From a checkpoint of a small transformer trained on Wikipedia.
Architecture: no biases in attention or MLP, short convolutions.
Each number is 128 + 32 x the weight over its row's rms, rounded and kept within 0 to 255. Layers, rows and columns count from 0. Numbers have three digits each. The size before them is the row's rms in percent of the matrix's.

# layer 9 MLP down (transposed), 640x192, rms 0.0702, rows 326-375, columns 0-63
111:097129118132109057087118097118172135144122124127103116166168214095101108115129050128142176111091102108135123135133168083100163135145152120146114093168111096117189162058103159164140179173115116
106:134099119144138115117087096145093170113151115121111109202095158146136144155100115088050132097181128138136191133130080153109154156106145184130141102143147106101091088133148185133111096152118104
091:129175154125127114146091133152084104138157086180131157056082115082102163147154088091134127154104140116118119133130124175147153097102141125119073159099143200116147113159123151131175151149127169
099:070112150190156106142181076131060151164168146131169163114150102132062145101137100113129156127093165136139105092156183160102197109148091134161153158167125110111120152135125125113106152137121154
102:080131117105156174151097074101115074143134127111179137152151109106118140157176109151175113176056111106139139142146102132155102160166185086161099096107132106135111098141112101153181136078127140
099:132139086145139132146139122122168067108096151200164091087106138092156088151124092128125129142166125091166071114151183165087137123124078139116148154133129138116069140165106179111181160099164133
099:136121134136165108121120137115115119108114141160161105130145167127166108140125129039143082182132141159078152183131179138135155084138102119154165124150190121158147106153087106138115175097121148
101:133087090077132137191086136145067128123157180125148153119122138137104021106123085171115122116120111137104052106097178208102167110136110100125144154164098140104137110089092128122125090131070180
093:074148092088103134109162185202146125118137077105181200131111098125098131109152149139097077107158101136139211088105079158143137162104147132109133129113173112082134128077149153099131092163135097
115:135103172102158144170143131171081080088121164126156145146124118098092147149098171109057058159123154112114232092170144136074128138108179157106106135138108071070168120115107126177140157098176073
093:144173124110122093153156112134142136157144160091145130080086120146134134118166108090158101156160097133153201108126129159166139147133167163098134180120176147088114109158116106229135116124185153
084:159124080100112142183159164136190122171133098144114074144112129140144145144136155165122114106128141179111000163067114050154088140163108168137127121147128105110171063159145089093109100133117123
101:141094119108097107136128123089120125144137204098162180107139056126146150095132152163186152119146146213156149139158127183102133148156148094096167151112149192165163115127149166165128144117160107
090:153130119095101201115070158104160110129161129117157120153124140155123147146132141138095157031086147163155154145105148130140127136083125130124133133142146168110144166102127113115071097109058097
084:116127109082132108122102142129105129155202153093180128119162132114116099118116122125175084099150145096128123189189138102122133142115120131150135137043184082111112163061083183136126060098119168
095:123127075099137099185127135132137197198120121185094152132131191102123148111154140093138126166101149105117086163108089123113119110116098058134150178144121145134173101146103129126135152090039105
099:217078108131136101118166145127168197113116134135161135117130099134108193080120105171149176160149137134146176138158098169117138109098128095197096141137140086123109133173082138174157098140157118
105:084127122155170105152145115153087089119158113109113129099157113131063134170120146143138110112073155104152137112120122104096133134121158147135183188177162089154153122092185132156122189112160087
102:153153138125103141126084184190065048150152131143103113138108094163076124100139136164145120106121165152142163169086110133154145130099091116106113131097121122071105166155167160128100117100119142
102:143107114104136141127137187168177160093139092168111161147178163111144148121087072091139097166109199076134156108099116129124122139095148108153089138170080136144165124126139176201160086089067086
096:137114079163113093107091127116139157101187078149175114114108133117143144119129098123160109188137140083110075151089132133165119151133154136098088183144168078175091179124123082125108099120111162
116:164140126177117125191162188194156147097163096157100094148199177157176129120119066120117126086085129114085165097086118111146110141111131132176122134160087153092110133115139127165127069086079163
108:107100083167134126143173116168099132100113113094141146092158149118125138165132181189137144121092105115081101124128141153086120098148106146142127167139204127153109131182102110154142158160154108
102:157120097112129134111126161108077252136083116123076091090133182091101130178089111093099201203136144149080161163130114087146134089137133083109144131131203134163168073130152124088151102102097146
099:095154112133124193141059131149183192112156155138114109196131080167133166086141159150107180144082125130139172059128160101098116100101198211088128134133130171141141141143150112066138085147144137
089:103122130123074119137104177104129085100149148092137145132096090120075091157134118134141127117148114147138072112134141154102144102161172090116089224163151127145115099168135086135112105078126114
093:168130150151152154130140189122098167128104095131093094141134109127127185149074097109121175147176115094073142096149135052120151129145193174164159144133094128141133176066131110179146087154094133
108:178138130104155108090135146121094102140106102129194181094137102148056187106139182170134154122127092082129177120159126076133137113166086096162133134118163147150120077068204167091103166136121176
093:077178092123118092080136129186194089127189172113109122153090113137113131110122198115162127163140145084115093138088176193120107136157132113022095128172109170124096073128124132126140107138089128
105:151114106104123106185171138183194166131182113102192110069145095111120131139189110149159053142103094149152118139165152116098164134167084115187117154158093086136099146081132139145174102152112168
088:150091084132153140172073059183130152112132106146118090091106117152097131153136115138109168141137152196152058092149177132127149076124152154050168170151135124151122097114112126127131133182088150
112:141130164108146193187142167156098189118122166049147131172124118136144121137143167153149126082117134151125166113097127115139119102131040111108117154075157137109147092089119180123162091184085155
106:140156148069114080205182110102089102071079082095112133096081123138167091148118149156152103164097115064148139204078109113181136108129133158108131145197187162160149100097122107167138165161099120
092:100111108091108110057056127136139098130099150123145175094220161129107203101147129121165136100156123101139104113123143151183142108091124124134127088146138071139133107082099138122117157153112134
097:108108142104137098107129133143143184101158090120124119148187125031135151081147142109117147173120122140100106107136165177151146084108118110157165143097147174112150172157176162099176101131110110
105:114158161083164139147109101189116114131161201125104149103092140165189147089149129129142136099130138122137108121109174162144157115148114116124129167118102181105125120101090134120121142152144200
101:133170086117192111096119125157091195167098142122103110130143174110134130146100129102105160102133093115134118138110115069135128139092128090146142176089133117137148125150131142122112147156130126
104:121146088112120124103103175134168176052086161159122183125138134142149080123112186131117164101124191093187142111159134098092146138119103142134146166106102099183138115161067148125109134157184145
105:077101125161105174042145149095121138123180123101115113118138128132210143130131120096091132079112210093141196158142126110165149141179156153100115077159102132140135138086198089137086178128085165
105:201091063119157124115160163141109166106148151103201163064195085091113072124136169122121086152120104142110166122117192106152128119120080139132104100137191103133193160154113116125118144192140153
089:049165110097093141131157096138141059142105069169113190094149134074087125123155117118107096084143158149097177145138151109152102178151147151167073123094111077152112125088130107171118106168080175
103:110107159131139136080086073153136085054122138114048048149113039158155087105148150185101112139142139130129146149150171170136143069144101121108137133128136142147130063110168174184149127126142160
090:088060133173117146092113135132145116109068132119122181098141159145108079123174096099101085120177156207145077122173168089098157140165120114120077083162133088117181138101175163127107181080099139
101:136123152154166137112200143105179101083163087098126176138082107092170125132077120083094127073123076162120082095091119116096116118156113125133109144177086120153104172176167139122128154184159090
098:065140130082145118098108105213142135105154107209130100125152194111124186093110153137147115117112146157143129139138149105131052113101128118149160144098180205122168153134163099107164123096135141
092:063105127127123089178183134143117161158178100105072151154166143130161199095133105095103157193154152111144140131151138129162132135102079188168101130160120100141083159078109143148114166112117077
100:148183075150080118107126133123161148127121165124152042068090144121183172098190133118152131137155109129123152222138113103112072083174123146149131169179186105127163108152092109109161141140073046
098:115136128135163164105106139114092000143135091120122213116095149168151104158140086093142127084152122134121062155096076109088151108142095103193101130156093149092124100140092116100152126060119135
096:167129166133198106162163114155120188108138103089143167165134123093146096126182141093138162101146147158111026093162112123142149092154120119092140104099129105058141143153113159158138136109151165
089:161085132166141119177105126115172179138136168129149087161163112179094162181127102089081120125156171150085042147091097082162155100093107104095096063135183162140095190171155156145125156127117128
# layer 9 MLP up, 640x192, rms 0.0784, rows 327-376, columns 0-63
102:102095102051132172186109173158120179140101122109116168167153119135154103195096106159173158045086149157145161177062128141108091180088195178135086136134128115122129165138123140173115121168144137
100:150149177181191100085103122091120123100121085131165122131194117189173147105107153145138180069134120123136140161158148127094126140096141151128143088129137122084146188081109198041146106136167198
104:137149109138083113103115160146153172133179156102167123164084119180163093154099147138122146116130129152130170108109114143181080109114153090128135109151155179083094126120103148116168096150180166
102:168059112204135105138131158153147159159111138150122216089173103129131111065111123164129140091099113142078144122178116048163124161101143085094116107178092083049119086198169155097182139141137095
097:158117143137082083132158160138146108084167119083095145121147126066130101168118141124111058133092081082072129174177141115112101157098127078121140106073132100180108170112104123161112135089096171
101:118116137136099169135146156137166132124137127107126175103142165117199115125167121132150137129149087074057146139118070143100134102153094113031116035067108158198126100096145104153137110147133092
102:143138106126108098130163123143162056130103156120078106121156148065144119135104095082149131144083144138114129154132105150136104092112115089131119140122120157091137119124082102113065153140112114
092:114104191184142109183107107082132112085130141122076142096131154175137125131133126186156191126152097109127155093105148117116130139136070107146148101166146181118109146150093118087151128080102165
106:125144124113102079112158123082129142118157140078120150157098083148112115088166064079176106098127141143094176215145127125125134104146185058130117085148151206056126149111082184111132118099136179
093:174157118126158115076160163110130100121088074093136150081125121114172158168139152117191094097108161122113135172079101072115115171147144143153051108159120113112115132125169143227135127167107156
090:099097151115130134110117154060069096141138087094154132131169171119152156124142108117140149125064117092156126158104137150093141125129150066117121094141125144070148125118074145094137155143116123
100:147093114124126164091190131112094117078114130121086119140161178134237166220098089126110158092153164083060170117195099139156142095108128168139114100130104071134111155126159106117150121137128094
095:165115100111077037107143151160125143111163118182121095135102116125151145146111094154129139141179111104104118077170112123217123131089189166134061101083142071160072085161102120197116099186121144
096:171158150144151124117176116137212132143116087159061113127116113123083129070102121109175157125146038122122136100100063105116110150145078123108152108097111153109144065143096079149098185164123104
100:179139147160111125112176119126170170104163174118154127117139073151181070127123174068145114135116105073172133165135134110118111125077118138128137079148115132118109089078165116117190088153154135
097:095185106137139108123110140114107112117131073117062109132128139139153168115118105183127115109177073053118149151124125123103112108123169099126124127093205163127138113181070086148102165119115208
098:178138124152161140114142110106160152114204107105071176079124141134131159130133128108152135105130119120126175118149129112141111137138181155125103133140109115166056134173130122150140080183164154
102:148140103167103086157108122104131112149155159107163153148143112131168102089117099127174043130148127068125133102148093076118059206128172157132132134153104153125070140137157146112132111085168134
104:106118065111131150075173148090121096116114103054130081119125072150166085141093103175205078135139043121174152157135219106170138078132131138092104099110139154072099111127117115129142099141079140
089:107147116103092130128122111185163119143093131126117130125074080192147158136180150114195142159171123109120130068104109095139114138220115097074099101130145094080127097096120140146084139166099104
102:178076061114102163212128179139138156069122103116110128174163120121153152111158124123154109127143108085109127132104109092198116144075134083131102076195145124080104092100145147147110091117107175
107:156094130107110129144174138116124132138130161116114129120155094085123059103139111217214185156144093146131146093089139156159166107128201104120117106155147108119142080141117149054144080139160101
100:154137208142157153131125175096138090111149087098118132105163103151130113115163109189114096161106132133135135105128128089158140154110152204108108125146089082045082135127121178175151138108125134
096:149153126096139121184156171183100164139098127120151072133089179081163175178079118157155081124152180133105142120151147113104098170129205119147072026095064146196122131144117169130142156087117149
095:126134120140145113160161198110199094170073173119144062123150159169117166191104130101094138159114124119172124104179125160128076186166093117140140119111070163057103092136155128183140108126129133
094:168123116096151123170103149106170101108163134139127120113170151156135073085194095127212101145136174120128142204118149170158131104147131104124133135136134193083115175200114096112112159104087140
100:099110087124109148158132125148172109156125043133128152179151125138133122157122127139164186161150157164125171129085121153134121141119162128171112058154056134108135174140157186133117113102092148
100:138153115171128108182115187129160098100092151171151140107151143134130052109086141107191153129072136144136124116146118128097094104083117155111124122140191150081100098178152112135131133150082127
097:052123128114168147099122161165152133203099176146155183145165085177156136168130132138075207089155123084111139134089174049129087156167195123132097112118094157165155100155150149148151143112134150
095:135186104083120163154139128204099158166119123121135123089126154095116072189148127110147117099111106053078107155104103082135113075094155137150102114068149121032117087078120128156086154164177111
108:095146104099133085103114142089121094140143133127099132145086139165161144156104089121138095125108107145120146135108144107169153091099122120089103078173108151130116109093113137178098105128150182
103:131161053106125107143133153121169128096160110124128192118164178064107174160143125034116092078115124150141163104168152103094135110124180125130087107141108121137089127156153137129097138136147160
098:169167133101159157101154141134169167135171151137107076112143148088150138165091098175122076155128121159169126144173145121141133081119201122118080130142126141128140104143135058185160085110128061
103:145125126132120136125217092092134118103074170145154141118167106142215167119087115157140085144145056104110142191089117164120053200094108180166127122133111058134193113112151129131137136150141115
098:124121126104119158108126051136149199177156114115125135100102085164168083137162101132110102142094135115130121087115192096144070112081148195162156132092124083136095082166158107167183115175122098
099:085097138181125165124097145132218086098161092139210109138140157170098109160129122142114082156082115124144156128119088163107119122086103107163115129145150110150094113077093127137133069148132158
097:180091140091134159071117122168148136125145116107123162165157105116111123148161153134118161076146161154075142069112132131160101055114103126159082117075135117061117128159098178097109107132147110
105:152166148148116095163141127105161157111138144149146174126144155173136195136137122102146100108077092171163178160146054164174118138170133140124099112098139108091132116178124149095117112151144135
102:086128102153120139133181115124160137154137115136089169108190088136111126099114117094163132140132137131112146170146099114117108160128162067187160100150143128133117089140147114210112205140137173
093:194152150160107107195129124107127064149150111079175110163193147134111152164100132132151125116123126099085125091174128034101058142120114103107132110156177137102125097160102136102148109128146126
103:162118107118133146071156157132154152158192151117141136139187073104127137135137104137143121122076112124054147172170149109137130112088144133153162134115128172117147121146153119127120101168137126
099:120155111163126146170144093174129118146150114098080157121136123154157157169087142146112159101136171200055143090162168173173100137113167055126117106117118175107075147121123070148120174150177106
100:140157096108141100135137124132145173019121156079098134117133152125126112216138115092177142197120077124127170107149126163138131144126162115109104077135162124132179145103109098161170101138122156
099:123124126133106109089123170174145144170151172129104116175083147108160099195136056149086137138105090153083141206125147109128132083095146067071150146161096169045114117143117100150107074082139152
099:099164130112098130113089120175178181167106094130114121133134188184125110139212136113183150135113174127104176113141107160149144129133153099116186122141137163113158168205119128140119206082115143
103:113153206171098137122108104139154112135137107151152189096205071168126139131121112194124078175050106119149178109125096163087023129114138147110122145157152145104084118189100104122049126110106144
099:126196127074161086094120107193255088161107158188173104095104156115140143126113116170094141053084114111109141147174134133133069132098152124151105114188154172120130153102106125164102123170163170
100:171143112104124165111179132142140174097123152102151069137091083155152121116099111169143089098138137156054123107204095140157095121138101090087202071105142118109053161184105120144165132134157119
099:101120118143137078125194194114086181098129074132102164144096123155110110125098142125138073091082132081035115171158063101146131153159131174189112092091142135118157093114098145157095116161151132
097:111135147026089106148083116140121139065132113164099147135172139206105109132070115126138098106158153169138127078087128121120117164107149097149108107046066152090151170155160167079101116144120126